Weights of a small GPT-style language model, trained from scratch on English Wikipedia.
Training: a variant of Muon for these matrices, 15851 steps.
Each number is 200 + 40 x the weight over its row's rms, rounded and kept within 0 to 999. Layers, rows and columns count from 0. The size before them is the row's rms in percent of the matrix's.

# o: layer 7 attention output (transposed), 192x192, rms 0.174, rows 111-127, columns 96-191
# v: layer 7 attention value, 192x192, rms 0.19, rows 112-127, columns 96-191
# q: layer 7 attention query, 192x192, rms 0.172, rows 128-147, columns 96-191
# k: layer 7 attention key, 192x192, rms 0.177, rows 128-146, columns 96-191
o111,104,221,138,165,197,216,195,168,220,216,133,189,203,213,164,212,126,178,193,190,269,165,179,144,170,165,203,197,135,280,302,278,181,206,169,229,195,175,177,241,216,155,211,190,201,217,158,233,187,251,279,219,190,237,251,203,173,155,163,166,229,193,179,275,122,258,201,181,190,184,269,254,249,288,220,175,178,212,212,196,235,181,207,118,216,141,188,244,197,265,213,139,188,255,210,220,210
v112,104,153,185,163,226,218,157,155,291,271,197,183,167,201,183,174,189,210,223,216,276,189,236,259,230,177,198,192,141,153,222,192,188,231,221,173,222,277,251,278,177,201,194,216,139,185,190,159,174,251,191,162,217,233,131,182,237,219,166,237,237,196,158,232,180,169,213,167,192,182,163,180,177,160,178,186,189,265,243,160,207,267,167,185,182,202,180,145,228,215,219,152,223,233,243,234,139
o112,101,260,195,191,204,207,178,253,206,184,172,190,244,233,218,193,245,176,249,175,223,247,194,171,154,239,303,145,210,185,242,135,152,163,179,167,140,188,157,198,215,147,214,127,241,317,219,197,188,113,244,244,220,171,249,213,222,206,217,253,215,187,228,235,293,244,217,219,128,146,169,231,233,194,235,256,200,172,170,225,210,166,244,195,204,258,144,236,233,190,262,154,199,174,213,163,177
v113,105,221,179,256,204,209,141,174,176,254,203,240,224,211,149,268,216,169,162,232,187,233,149,280,253,136,198,174,156,100,215,191,144,156,192,200,217,219,244,220,164,215,219,184,172,219,236,201,243,173,281,202,114,209,198,139,216,227,164,112,269,270,100,257,94,160,184,213,274,176,215,161,211,212,250,181,206,150,212,228,301,270,217,180,229,225,222,228,190,249,166,193,213,170,252,243,166
o113,102,215,158,234,254,132,161,249,152,218,162,206,203,150,238,187,200,174,142,159,218,216,258,163,136,229,226,219,162,235,205,131,172,127,154,160,141,242,134,168,234,198,174,170,155,166,266,210,219,215,265,202,193,191,226,258,136,231,172,166,219,260,233,163,300,196,211,197,256,187,173,165,241,204,190,168,254,250,176,257,223,238,166,237,220,274,251,228,259,239,153,193,187,97,219,233,246
v114,109,240,157,199,190,158,223,216,137,256,151,178,205,233,150,195,225,188,236,165,137,167,235,236,207,267,254,190,186,190,286,239,226,170,202,209,177,169,271,196,182,236,132,180,143,208,253,107,166,178,122,167,252,108,132,172,180,186,197,269,209,254,200,166,255,206,179,199,203,171,173,243,203,122,216,179,124,199,221,146,208,169,191,183,230,200,208,202,267,263,194,150,200,218,223,176,325
o114,112,206,232,191,217,274,157,193,150,145,218,145,253,234,101,137,234,235,183,194,184,224,263,142,272,138,226,153,238,205,210,75,222,229,154,181,224,205,190,163,208,171,175,206,196,229,204,179,200,233,196,215,260,269,156,149,208,178,227,224,164,210,148,153,208,184,202,307,205,208,249,223,168,192,157,172,241,203,125,246,197,269,150,93,201,261,185,226,189,223,225,236,183,202,236,266,174
v115,109,148,198,177,227,173,182,286,128,214,237,159,167,292,231,191,227,183,222,206,210,208,174,175,231,159,241,275,137,182,173,201,240,274,201,242,184,277,242,122,163,137,150,191,228,148,213,267,160,165,184,229,232,246,180,199,204,195,175,194,252,210,266,211,202,177,221,206,157,257,197,210,242,284,99,206,174,169,179,174,164,224,175,159,150,230,160,242,133,182,203,138,229,206,211,213,190
o115,108,220,227,222,178,155,184,223,160,186,152,208,213,204,184,174,220,226,181,206,194,278,148,194,220,145,181,197,220,221,266,222,237,141,208,192,193,225,179,171,220,197,239,219,227,212,151,210,169,152,171,206,190,259,258,183,159,181,254,189,139,245,232,196,208,184,226,226,229,262,290,191,150,167,214,219,177,154,222,199,118,158,168,178,253,202,278,259,190,211,161,161,229,245,292,101,263
v116,100,182,145,179,149,197,176,205,177,193,290,241,233,204,189,188,161,157,239,224,199,216,115,252,171,206,212,162,248,215,187,221,238,202,237,241,173,194,183,154,211,168,146,212,179,256,202,207,190,180,299,101,202,158,240,182,201,165,167,228,256,168,199,234,185,210,249,302,163,183,202,159,245,257,204,195,174,295,188,210,261,173,178,168,293,205,115,274,224,290,223,249,203,206,185,207,207
o116,101,218,191,176,240,168,245,185,200,146,164,133,124,124,248,211,155,147,195,266,161,195,228,182,181,301,175,207,214,145,173,223,273,185,253,206,202,240,247,172,204,236,199,144,226,164,177,210,172,260,214,264,160,258,108,157,251,204,228,141,226,208,227,159,181,210,167,237,250,180,175,150,244,205,200,144,163,188,267,217,173,213,143,212,302,185,99,213,209,190,182,158,200,207,223,183,267
v117,105,220,190,108,193,235,218,203,261,181,191,210,273,213,171,181,192,213,156,136,227,201,181,246,201,169,204,240,270,260,201,255,214,222,201,196,232,226,204,145,150,259,234,237,236,147,199,164,183,220,165,193,174,245,172,221,197,128,166,182,215,230,164,260,259,165,107,156,228,130,143,187,200,132,263,189,170,160,203,223,189,253,117,201,179,147,178,214,194,184,261,235,231,170,179,204,162
o117,108,250,220,200,168,219,219,205,177,186,270,225,247,178,164,248,249,216,230,205,228,162,213,167,177,251,248,167,186,214,233,161,261,171,242,134,185,240,190,204,155,191,140,158,229,199,105,187,125,184,174,137,230,266,167,249,140,223,181,199,229,150,256,180,221,225,189,218,151,202,222,141,272,170,200,188,227,240,157,134,330,150,170,121,167,175,248,231,188,239,197,268,210,154,261,215,180
v118,099,188,265,248,231,179,229,96,152,149,199,292,181,253,198,204,182,257,255,123,201,171,188,227,239,199,200,205,240,257,183,206,167,128,258,167,203,231,150,150,193,200,177,145,211,98,255,117,202,214,226,126,237,262,258,220,124,180,218,302,175,213,277,253,179,204,217,244,162,201,167,201,211,191,201,212,211,238,208,172,157,157,242,171,258,247,145,217,219,214,179,256,206,221,164,110,235
o118,094,241,153,112,228,173,141,172,261,276,227,159,207,170,186,220,158,112,236,204,142,190,261,217,155,186,289,164,228,181,141,209,205,191,253,184,170,221,268,266,201,186,177,151,214,123,191,252,134,210,222,245,181,236,247,207,218,169,147,140,189,233,86,223,227,180,148,277,209,145,222,230,202,280,228,176,186,243,145,176,270,177,184,210,186,214,167,150,169,183,276,228,176,266,206,211,211
v119,107,176,211,249,214,205,294,181,204,203,233,260,96,187,191,142,170,188,184,162,172,189,240,161,250,246,229,236,199,208,182,206,197,233,192,218,251,175,173,187,186,205,235,240,226,176,220,296,141,141,185,219,186,188,177,279,128,214,187,235,257,220,168,173,175,220,264,209,194,212,155,189,205,208,215,211,245,161,181,254,199,148,223,113,228,194,178,174,207,194,148,174,183,193,167,191,221
o119,106,130,198,181,251,171,245,190,191,231,194,167,189,234,229,162,155,200,112,206,307,172,188,183,166,198,217,187,196,255,155,257,184,224,208,212,196,225,260,206,150,168,254,152,128,233,201,269,209,269,217,207,164,236,198,225,209,207,247,226,165,182,275,204,208,194,273,225,178,140,224,243,153,336,247,205,234,217,283,191,178,201,207,172,193,256,269,217,145,171,205,225,279,138,179,186,227
v120,094,205,119,213,204,225,193,211,220,195,246,194,249,277,255,168,214,233,224,180,224,202,224,232,198,223,209,173,138,120,168,161,253,226,241,177,198,274,226,202,189,202,246,168,207,212,159,173,220,225,231,257,198,225,233,317,185,209,139,193,166,173,214,289,260,245,202,167,105,175,150,179,256,206,226,201,212,203,132,181,257,163,159,157,241,160,145,223,159,179,236,185,275,205,170,218,191
o120,100,283,222,163,196,183,239,223,201,224,256,264,162,145,199,229,203,207,160,127,183,219,180,227,209,217,218,174,184,156,220,197,189,182,183,150,281,190,176,189,220,157,222,196,215,230,247,262,209,173,201,234,186,273,243,192,254,246,211,263,208,151,203,198,188,201,118,164,245,264,273,140,287,151,259,239,242,150,179,153,192,217,225,179,297,201,191,264,216,209,203,155,274,218,175,203,204
v121,109,164,152,222,144,295,175,323,245,260,164,164,174,251,255,209,148,191,197,231,217,194,189,157,206,206,218,281,211,174,197,190,136,220,194,227,185,175,159,140,264,164,140,240,257,265,233,212,251,207,165,165,200,160,240,180,293,192,171,241,202,222,216,255,205,260,206,223,147,203,201,164,185,128,202,190,203,209,233,266,273,238,179,161,137,125,258,201,179,190,259,169,216,194,251,197,239
o121,103,259,291,200,185,166,233,152,207,252,124,220,213,170,283,198,159,227,199,145,161,211,167,209,180,135,183,164,232,230,271,188,307,229,229,170,183,162,164,191,214,270,231,187,223,248,192,158,168,214,226,150,173,208,186,155,161,239,196,201,144,230,232,167,206,196,209,270,200,168,232,259,116,135,180,220,206,98,212,176,135,214,176,266,135,198,192,193,119,190,252,150,176,98,211,224,239
v122,097,229,210,195,213,217,203,232,216,132,250,194,241,237,168,165,200,162,200,235,198,167,121,215,181,221,240,175,189,173,274,198,211,172,157,149,100,236,145,162,202,251,149,231,204,138,207,162,191,219,260,175,242,207,187,213,162,194,240,233,216,270,119,200,231,190,213,192,161,205,180,201,201,216,238,220,230,247,205,274,294,198,225,169,124,239,199,196,232,169,187,196,188,172,209,181,241
o122,099,244,184,209,177,173,235,164,204,224,163,236,272,172,257,233,134,232,211,252,245,212,197,163,185,147,179,249,222,158,93,188,272,155,197,171,210,210,253,169,196,219,184,179,193,195,197,239,184,206,156,233,126,132,236,235,160,238,212,208,182,192,196,253,159,193,197,201,216,201,201,193,162,273,185,261,205,231,224,235,171,152,140,209,163,189,124,202,249,157,153,248,220,135,239,224,194
v123,093,213,176,210,196,194,173,98,147,208,182,201,201,198,243,200,169,146,234,229,260,96,155,188,174,219,176,189,292,168,203,166,176,250,195,177,125,179,154,163,296,291,223,222,229,210,170,129,224,210,222,212,221,220,172,307,251,189,264,200,181,155,236,206,172,203,182,186,244,194,140,193,190,200,214,189,212,269,196,176,214,165,163,177,233,236,210,156,177,228,234,239,268,221,174,171,250
o123,096,180,203,177,153,194,209,231,191,227,288,206,254,213,219,136,150,180,182,234,197,182,233,281,148,212,161,181,208,126,144,274,261,233,237,196,210,211,171,177,153,209,230,241,203,189,177,237,149,135,122,148,120,211,210,229,197,248,205,194,184,157,123,208,141,193,116,237,170,165,122,270,331,202,247,224,252,186,273,248,193,176,266,171,223,129,205,256,201,150,211,210,178,156,219,159,170
v124,098,155,224,222,239,217,251,222,236,128,196,240,247,129,204,209,242,182,200,239,235,142,246,214,227,109,274,230,262,212,194,245,189,193,229,175,223,201,233,171,211,242,222,264,209,163,181,197,225,221,294,236,219,162,218,166,183,191,229,289,218,231,129,228,151,209,190,166,185,287,213,152,155,222,252,203,211,209,199,197,189,165,143,149,230,237,177,216,196,112,201,185,145,295,187,202,217
o124,098,214,226,238,258,177,203,218,210,259,175,195,209,196,217,281,169,228,155,161,311,217,213,191,228,163,229,178,186,229,193,323,207,114,179,138,281,214,173,183,156,128,152,230,193,154,198,277,151,189,197,211,169,193,200,179,197,188,259,231,223,218,221,148,208,250,245,189,197,156,217,199,162,236,217,154,229,185,149,182,209,218,146,249,259,104,170,174,227,174,216,248,203,177,256,161,121
v125,097,210,210,208,123,139,197,241,208,139,252,135,301,217,144,268,124,132,204,187,260,229,189,184,254,183,216,157,277,142,187,236,168,159,227,199,181,147,162,205,209,144,160,201,182,237,227,183,163,147,261,231,208,206,228,155,221,273,197,201,199,191,165,280,273,220,247,236,213,162,223,250,196,273,179,223,252,184,266,158,205,197,229,167,169,262,125,153,242,205,183,259,130,226,247,184,222
o125,093,218,186,227,168,225,244,220,198,229,227,263,289,155,221,208,239,195,226,249,227,266,200,203,142,205,180,167,213,189,109,231,251,259,226,239,209,208,217,240,261,206,222,154,156,150,221,243,208,285,230,172,227,228,238,178,225,184,226,184,168,210,208,175,184,202,226,309,193,156,236,201,173,173,219,202,187,207,235,153,181,228,215,196,203,242,156,255,265,254,197,282,216,177,180,163,218
v126,105,272,230,165,221,127,213,264,201,267,186,190,190,130,238,214,204,215,157,149,127,151,251,175,154,233,178,227,151,215,180,205,259,208,160,276,235,219,160,215,230,187,235,186,239,122,133,147,140,214,233,167,210,259,171,213,176,254,176,198,233,237,234,249,192,171,257,189,157,276,247,200,177,150,179,168,162,160,201,256,199,232,222,186,206,148,178,284,251,131,184,272,150,190,280,255,151
o126,098,143,172,175,124,222,220,185,122,246,197,172,101,115,154,164,198,178,80,183,224,260,146,208,235,246,152,186,169,236,229,119,192,220,151,241,210,196,175,195,184,244,240,165,229,251,205,180,215,191,251,214,151,144,219,173,215,189,161,205,255,229,201,129,172,215,226,167,172,171,199,171,180,147,213,214,145,289,197,217,134,218,193,251,213,128,303,229,130,217,281,232,253,205,214,221,248
v127,100,209,180,199,138,167,176,226,223,248,249,240,209,212,248,306,141,275,243,214,167,261,249,211,184,217,261,215,131,211,274,173,206,208,171,155,195,145,156,185,206,212,194,172,85,136,179,199,147,190,186,186,251,239,202,201,183,184,216,221,205,180,223,257,213,201,201,169,186,291,132,219,157,238,152,203,198,212,134,141,147,194,180,191,251,262,201,218,158,270,288,178,222,187,289,213,171
o127,101,202,190,241,204,147,259,249,224,138,207,258,164,159,201,210,167,162,319,186,187,226,149,212,139,185,213,214,155,245,208,138,182,216,213,229,241,223,189,231,178,253,264,222,181,189,218,240,193,157,201,200,143,265,191,180,180,213,198,221,130,221,225,221,224,192,181,237,146,230,180,236,159,203,157,197,227,285,202,166,188,202,191,233,163,206,171,221,210,176,287,236,202,248,204,165,228
q128,108,212,241,245,215,135,160,218,200,181,197,167,161,239,211,228,169,144,211,272,184,184,183,170,228,198,169,122,170,205,266,203,231,116,218,171,301,184,108,195,242,123,282,218,133,211,182,235,246,188,248,181,186,205,245,223,230,220,217,146,115,117,199,181,236,166,155,251,271,223,255,197,216,277,272,228,236,187,158,199,212,158,179,164,208,214,173,234,128,223,132,193,190,171,251,187,162
k128,098,192,219,207,207,181,250,225,195,241,177,293,194,184,195,258,174,213,215,226,252,190,209,167,181,193,111,201,253,167,216,197,297,215,176,158,177,267,210,248,243,180,160,192,196,151,151,205,249,146,219,296,343,159,175,139,188,227,157,228,227,253,158,246,169,225,161,178,183,279,234,232,156,168,154,188,213,181,189,228,148,175,315,127,204,235,196,281,182,177,223,215,174,213,223,203,199
q129,097,176,240,167,197,136,235,225,192,198,165,166,273,164,243,228,171,173,218,252,185,270,157,169,238,184,187,228,153,198,134,158,190,235,191,152,190,170,236,136,249,283,240,157,198,255,237,160,171,201,155,205,233,239,185,217,224,248,132,189,247,222,206,186,226,150,197,194,240,223,203,214,221,210,165,229,186,172,181,148,171,235,177,159,240,207,247,173,210,150,263,261,197,239,177,228,245
k129,095,158,212,211,214,190,202,194,161,268,174,203,210,256,149,149,158,239,214,207,214,204,247,127,236,163,159,198,226,247,292,203,209,149,286,192,206,188,161,233,236,141,201,226,130,230,146,216,294,97,203,160,235,153,228,181,252,199,238,179,171,224,184,245,159,278,150,204,260,189,200,278,221,199,136,258,193,158,204,228,166,187,197,140,208,170,208,279,111,189,191,165,226,184,191,206,182
q130,091,224,196,218,243,276,246,233,276,148,208,210,198,201,167,137,257,181,232,207,193,204,239,230,171,200,198,180,138,243,213,234,231,222,211,210,210,207,188,168,215,147,269,214,250,179,206,199,216,210,165,224,196,140,206,248,209,198,245,217,194,84,241,176,127,198,262,226,183,184,256,137,135,208,196,219,165,237,242,258,240,198,188,189,204,193,161,243,175,207,122,239,223,172,239,275,161
k130,087,180,173,151,180,165,214,119,231,209,241,233,243,173,217,247,234,221,152,187,268,177,189,204,134,223,217,255,182,167,196,295,155,204,192,255,215,260,234,249,152,214,235,180,184,278,231,195,160,187,236,161,195,257,144,194,178,170,152,110,191,241,174,161,265,169,201,193,300,205,244,263,230,162,218,158,173,189,226,197,125,207,183,282,137,213,216,202,209,228,171,181,210,178,203,153,201
q131,102,187,288,278,232,239,239,206,200,232,256,201,261,300,259,251,193,224,202,218,187,168,266,253,261,170,215,186,183,239,253,230,208,180,269,205,206,252,202,203,239,168,211,179,256,188,150,206,241,173,273,233,243,180,215,191,246,242,240,184,193,161,149,153,211,198,119,243,255,120,195,167,202,145,183,174,186,167,141,196,139,172,246,174,273,253,281,141,220,174,211,206,255,180,240,236,215
k131,091,204,208,240,141,233,158,147,139,236,228,242,121,238,232,247,188,156,287,188,125,248,264,271,194,244,171,209,163,240,179,186,216,188,170,214,170,175,227,215,176,188,168,179,234,187,176,188,207,193,239,199,191,202,194,229,164,147,177,229,151,106,199,201,209,228,187,227,180,226,222,164,162,174,140,279,206,251,184,240,213,194,190,226,193,162,227,279,209,166,158,300,192,189,181,168,105
q132,092,182,222,183,199,160,214,243,207,192,220,191,153,165,255,160,152,213,301,228,183,291,167,158,247,234,241,265,189,229,193,152,214,140,176,185,170,239,282,243,222,284,180,179,113,194,176,226,248,168,234,179,151,192,181,191,226,91,221,176,255,204,191,219,220,177,222,243,136,242,202,175,182,200,193,156,121,258,216,163,228,283,182,158,192,164,210,139,176,182,145,191,242,271,143,210,218
k132,092,218,168,184,177,262,150,283,141,193,211,181,208,161,226,236,169,223,216,237,214,192,138,128,191,182,179,242,228,211,126,200,170,239,223,180,185,122,152,124,196,213,234,265,193,251,187,233,179,256,158,217,172,229,265,230,170,168,241,225,162,209,196,160,201,192,225,126,146,175,169,191,198,247,202,183,215,172,254,207,173,133,182,283,172,171,180,240,197,189,233,213,114,145,221,276,269
q133,096,194,228,192,188,202,191,261,133,235,129,292,187,230,159,257,157,104,244,194,176,172,224,170,307,244,179,209,188,179,207,176,203,150,249,215,118,222,161,216,131,204,166,209,253,135,257,249,165,259,243,170,169,94,153,208,168,260,176,141,222,256,217,183,166,233,181,263,233,187,186,181,237,243,220,197,221,198,255,237,233,188,236,175,203,214,205,159,176,236,197,254,229,166,268,179,158
k133,098,134,186,193,141,150,236,184,185,196,146,209,202,222,221,142,177,157,182,188,157,194,146,239,176,183,222,273,153,201,251,260,237,218,215,205,179,283,236,200,212,198,248,123,155,159,195,170,210,176,266,206,175,160,189,184,221,169,270,259,287,171,172,242,217,166,238,233,148,211,230,152,179,236,194,178,187,170,188,121,223,209,155,186,231,194,209,226,161,216,147,239,205,215,184,163,186
q134,097,132,148,226,232,159,146,176,193,125,161,178,263,151,165,165,164,179,173,259,198,158,160,176,144,241,264,275,234,220,232,174,272,197,188,117,187,186,219,188,158,165,170,273,219,228,152,155,193,157,208,211,215,157,243,149,227,184,178,153,225,226,220,255,196,156,177,226,174,215,141,202,309,190,192,183,250,193,210,183,229,195,200,132,259,138,168,222,193,237,198,274,88,187,151,216,216
k134,096,169,220,146,204,172,189,259,150,206,232,248,202,198,156,253,115,243,119,187,267,280,154,211,203,176,262,227,190,142,187,215,208,225,165,221,294,157,218,255,246,185,211,180,257,100,183,314,241,104,181,182,180,117,196,204,218,197,166,215,249,227,177,162,155,215,239,227,182,160,192,185,205,252,135,204,147,157,222,181,182,165,162,158,171,229,233,151,232,141,149,191,168,225,140,177,128
q135,094,200,183,145,218,310,238,220,183,181,164,176,189,226,187,207,225,231,201,159,201,225,132,238,218,234,200,197,278,183,161,103,227,178,184,202,206,211,198,217,259,192,176,186,173,179,222,225,146,247,135,250,192,210,214,147,176,290,238,211,212,199,227,249,219,224,201,224,266,269,171,243,175,254,260,158,221,244,255,242,327,189,227,226,255,198,168,245,265,224,173,297,203,130,163,243,152
k135,094,192,235,168,187,107,138,227,229,180,171,161,220,206,211,199,235,159,166,121,220,150,151,225,256,185,229,220,300,225,132,248,168,238,151,182,201,187,273,200,164,220,181,211,197,241,188,261,232,245,185,223,211,150,213,109,171,238,125,228,201,155,177,140,246,233,174,212,177,143,155,172,218,180,153,201,151,162,172,183,217,181,110,203,181,206,193,89,208,192,203,177,207,166,211,229,171
q136,098,188,221,259,242,177,182,165,269,159,207,145,150,281,160,168,225,151,160,237,202,156,192,247,244,219,193,130,135,175,230,184,185,133,211,90,203,177,181,289,197,152,125,153,188,192,198,198,207,191,229,217,264,179,198,199,220,267,261,192,140,130,187,170,200,173,125,190,235,182,199,188,238,233,199,157,196,209,148,205,211,267,165,232,196,192,156,200,196,272,196,217,184,228,252,253,243
k136,096,209,217,193,137,210,221,143,238,281,227,179,235,182,211,122,208,163,291,239,208,203,241,147,191,170,235,180,201,178,236,223,163,136,215,119,176,227,268,264,168,191,153,219,216,188,243,183,199,187,217,211,179,237,235,194,211,166,110,191,172,176,236,172,174,209,144,283,182,286,196,164,155,174,261,190,209,208,237,205,141,240,217,241,192,305,258,225,246,179,164,205,133,225,236,215,182
q137,096,235,143,233,201,205,160,195,144,166,217,187,101,154,219,286,183,237,157,184,161,243,195,227,249,197,207,259,228,227,224,223,195,191,253,189,183,268,177,203,158,226,293,167,197,130,246,175,182,181,246,227,169,259,145,142,130,135,226,165,192,99,155,230,157,205,184,207,231,175,187,178,272,239,194,253,217,228,175,238,125,203,204,229,230,208,216,171,191,159,189,216,257,232,204,163,180
k137,093,140,173,212,141,218,227,182,143,210,158,222,178,181,276,152,185,123,173,210,250,218,137,214,147,202,172,234,113,195,211,228,251,138,195,204,150,241,230,261,216,123,196,144,190,150,187,207,224,126,205,180,235,188,131,155,181,280,180,203,171,204,179,206,233,152,286,267,133,163,264,88,187,177,197,189,203,303,172,195,214,202,243,267,222,271,209,168,236,261,190,216,139,224,193,249,295
q138,092,202,119,215,177,118,148,201,134,258,198,211,211,190,133,150,198,211,205,149,199,182,197,196,203,142,280,234,207,143,201,268,156,240,200,201,116,196,205,193,183,161,205,203,121,178,226,224,172,139,227,165,222,135,217,142,223,206,187,131,136,178,202,126,181,215,220,235,188,168,196,176,229,210,146,189,177,188,221,191,207,204,169,185,258,178,198,181,162,210,248,203,185,201,243,139,153
k138,103,158,199,239,234,230,142,207,150,211,151,133,285,203,237,225,209,215,120,183,249,221,240,275,262,232,225,215,219,149,201,216,219,180,192,230,187,190,207,159,139,188,279,187,203,193,177,106,192,175,255,120,266,188,186,166,277,230,161,190,195,125,123,214,214,230,251,177,234,172,213,105,239,238,176,254,123,179,215,170,200,162,160,209,230,156,222,188,220,200,244,177,189,281,193,232,188
q139,103,235,190,148,228,229,149,203,181,182,194,212,200,224,202,229,168,135,282,195,220,184,231,218,196,184,235,193,230,240,83,227,216,105,247,164,255,235,123,201,227,217,233,241,187,118,206,244,202,232,128,181,170,240,194,243,260,203,238,209,147,221,180,160,198,243,229,191,208,227,243,278,131,159,177,151,172,244,163,222,174,165,151,171,184,243,180,242,211,195,212,141,248,243,231,248,201
k139,094,216,180,153,154,250,211,202,226,165,228,183,255,250,247,156,178,177,229,193,124,200,246,201,156,172,267,149,271,179,171,247,183,185,190,171,234,169,275,181,232,177,186,207,240,232,183,143,219,186,239,283,187,189,198,159,175,163,199,149,206,185,243,212,223,181,199,182,255,225,195,168,225,171,227,129,185,253,260,180,195,214,196,157,238,248,253,219,140,180,195,190,218,238,241,173,149
q140,106,180,217,142,205,229,195,185,250,210,202,206,216,185,172,181,187,188,224,192,186,201,206,213,245,245,199,130,145,214,230,180,206,214,192,175,185,202,251,226,207,138,127,179,264,221,114,238,245,170,235,157,245,157,199,164,225,245,251,207,264,177,208,187,279,272,192,177,193,215,187,218,128,132,209,196,266,205,148,127,190,229,168,172,210,203,298,254,142,162,245,147,207,164,202,203,188
k140,104,216,178,134,253,179,188,225,193,218,227,196,190,230,242,205,234,250,199,224,229,177,67,244,175,222,231,196,175,267,195,231,245,188,160,133,240,256,122,160,184,210,192,187,212,162,133,222,152,198,195,165,265,209,216,231,216,188,215,163,203,240,248,191,200,223,280,179,239,167,247,221,240,233,214,203,111,270,209,267,178,223,160,218,212,220,162,218,198,143,159,271,212,189,201,255,161
q141,095,240,209,224,227,147,100,182,224,200,197,99,241,196,218,234,224,179,157,227,254,233,183,232,183,288,203,204,243,212,200,175,251,146,214,189,192,303,191,234,205,232,151,165,133,223,144,242,219,199,173,193,226,193,170,158,203,259,252,181,163,205,259,223,195,257,267,147,232,263,146,187,222,215,170,180,254,146,158,175,191,171,203,186,182,230,150,186,225,171,227,187,163,213,220,208,154
k141,107,214,236,174,137,187,195,177,294,172,306,88,232,179,157,158,164,167,251,221,263,206,189,153,205,198,186,267,215,237,209,238,219,201,175,215,255,178,244,169,185,219,139,166,167,220,235,237,282,147,219,177,278,171,207,157,217,229,140,207,267,160,238,193,223,205,188,219,208,181,179,210,159,199,256,244,182,190,237,183,223,224,168,160,195,200,226,226,197,189,187,147,239,224,265,202,120
q142,103,164,209,213,180,207,232,192,219,193,286,197,162,236,204,228,257,203,171,178,192,169,275,164,205,189,186,133,174,236,280,177,245,162,181,135,218,229,135,170,149,178,174,150,163,162,228,259,221,199,212,244,157,176,238,171,172,261,255,203,146,192,188,210,167,194,194,204,262,196,248,231,244,216,184,233,207,197,225,187,192,208,127,149,176,213,161,196,193,238,285,194,172,222,240,166,269
k142,099,199,191,230,178,264,166,153,176,256,187,245,218,216,183,189,155,160,185,229,175,175,161,256,221,216,267,231,163,207,215,223,223,162,203,170,162,202,181,206,187,171,152,244,287,141,221,166,186,154,139,195,233,248,166,213,215,180,158,198,143,202,140,279,140,214,159,262,181,213,206,255,167,160,232,242,175,179,279,129,204,185,220,200,166,203,223,202,250,226,209,210,82,276,263,197,226
q143,094,239,187,268,164,128,160,223,185,181,198,252,237,168,271,244,188,287,196,215,240,227,167,198,167,192,118,193,168,131,243,205,218,194,239,240,208,166,234,142,214,190,175,172,166,267,140,132,228,208,208,273,187,170,126,189,238,177,191,213,171,284,162,118,223,213,212,198,155,249,189,209,201,199,183,195,220,242,232,177,220,185,206,148,249,272,231,132,191,247,129,199,122,180,197,187,239
k143,097,0,186,153,196,245,235,231,239,206,173,234,212,100,178,189,128,203,196,203,186,216,127,215,138,200,180,147,227,213,117,227,172,182,230,163,278,187,204,223,213,236,215,171,261,143,304,193,200,232,188,203,193,162,257,173,192,249,238,196,149,230,230,137,205,259,253,192,167,186,213,202,230,243,236,135,183,193,186,184,238,193,146,217,209,155,195,217,198,259,224,168,163,198,181,262,156
q144,107,205,154,189,268,199,172,210,262,122,245,171,225,232,183,189,178,317,161,185,172,199,196,172,270,187,144,157,158,182,181,203,251,207,219,161,263,225,171,169,209,206,170,226,198,190,204,160,215,231,212,259,236,173,235,130,197,175,251,190,238,174,179,176,159,208,192,172,191,206,241,227,198,240,191,142,105,297,212,166,122,187,111,196,276,241,224,198,162,238,237,209,274,236,222,167,169
k144,105,270,140,234,222,160,200,181,151,133,237,291,175,197,289,168,135,189,195,231,198,236,215,142,127,221,230,243,184,183,200,160,237,208,182,130,204,182,225,205,242,238,185,248,272,156,231,163,234,232,200,121,232,229,266,253,113,191,218,241,140,184,230,211,224,170,254,282,202,280,266,237,210,232,191,158,127,179,207,234,183,191,204,229,186,156,244,188,180,235,264,247,246,148,191,214,208
q145,098,218,196,203,199,233,192,207,143,139,226,114,212,249,185,200,253,239,149,219,176,231,165,205,178,204,220,177,163,200,253,177,154,253,179,197,169,146,213,246,256,182,200,185,102,264,200,168,205,147,256,237,238,187,166,177,177,194,261,242,191,280,167,161,205,133,237,179,214,154,263,122,136,149,183,241,187,263,194,206,186,195,216,184,189,179,219,220,124,146,170,173,204,154,214,220,193
k145,096,185,133,196,220,248,187,167,163,130,225,172,245,211,165,205,224,201,256,203,226,253,282,245,142,216,243,183,177,194,255,149,245,250,241,199,67,215,176,269,251,103,212,169,197,197,197,195,246,262,190,207,205,216,164,216,198,183,186,181,193,174,206,226,226,196,212,252,168,213,262,224,131,166,243,232,166,205,224,165,200,180,152,176,196,129,190,191,248,138,239,204,189,136,159,191,245
q146,105,260,261,206,246,246,206,182,269,253,191,208,297,239,263,222,125,156,200,224,209,207,242,174,211,182,252,168,268,283,206,242,232,235,195,221,208,286,225,164,158,220,157,159,202,166,228,187,155,178,174,192,178,117,256,250,182,226,145,235,224,103,195,210,206,239,109,152,176,300,234,228,168,180,208,247,146,194,150,146,273,192,273,213,171,182,277,217,129,206,191,251,277,183,229,181,194
k146,099,266,176,220,222,159,161,205,138,188,191,237,159,248,224,181,185,172,250,189,143,242,280,184,169,129,174,246,178,203,198,206,183,143,267,244,184,200,158,194,228,310,202,222,222,213,114,225,168,150,212,218,196,152,175,225,173,158,241,193,170,179,214,149,183,128,253,259,188,154,235,206,133,207,178,144,227,200,201,203,164,223,199,170,262,234,184,206,226,243,295,180,183,187,195,113,148
q147,100,263,143,228,123,210,212,206,186,194,197,224,229,209,194,172,220,221,156,219,258,231,151,209,172,216,188,235,143,181,253,224,185,202,185,157,209,226,224,143,165,143,251,162,238,162,203,112,213,236,192,207,189,144,235,222,199,208,239,246,201,236,226,199,208,189,231,167,170,231,200,200,152,281,171,268,218,74,200,223,190,156,271,178,266,186,258,188,182,225,223,181,142,116,186,212,228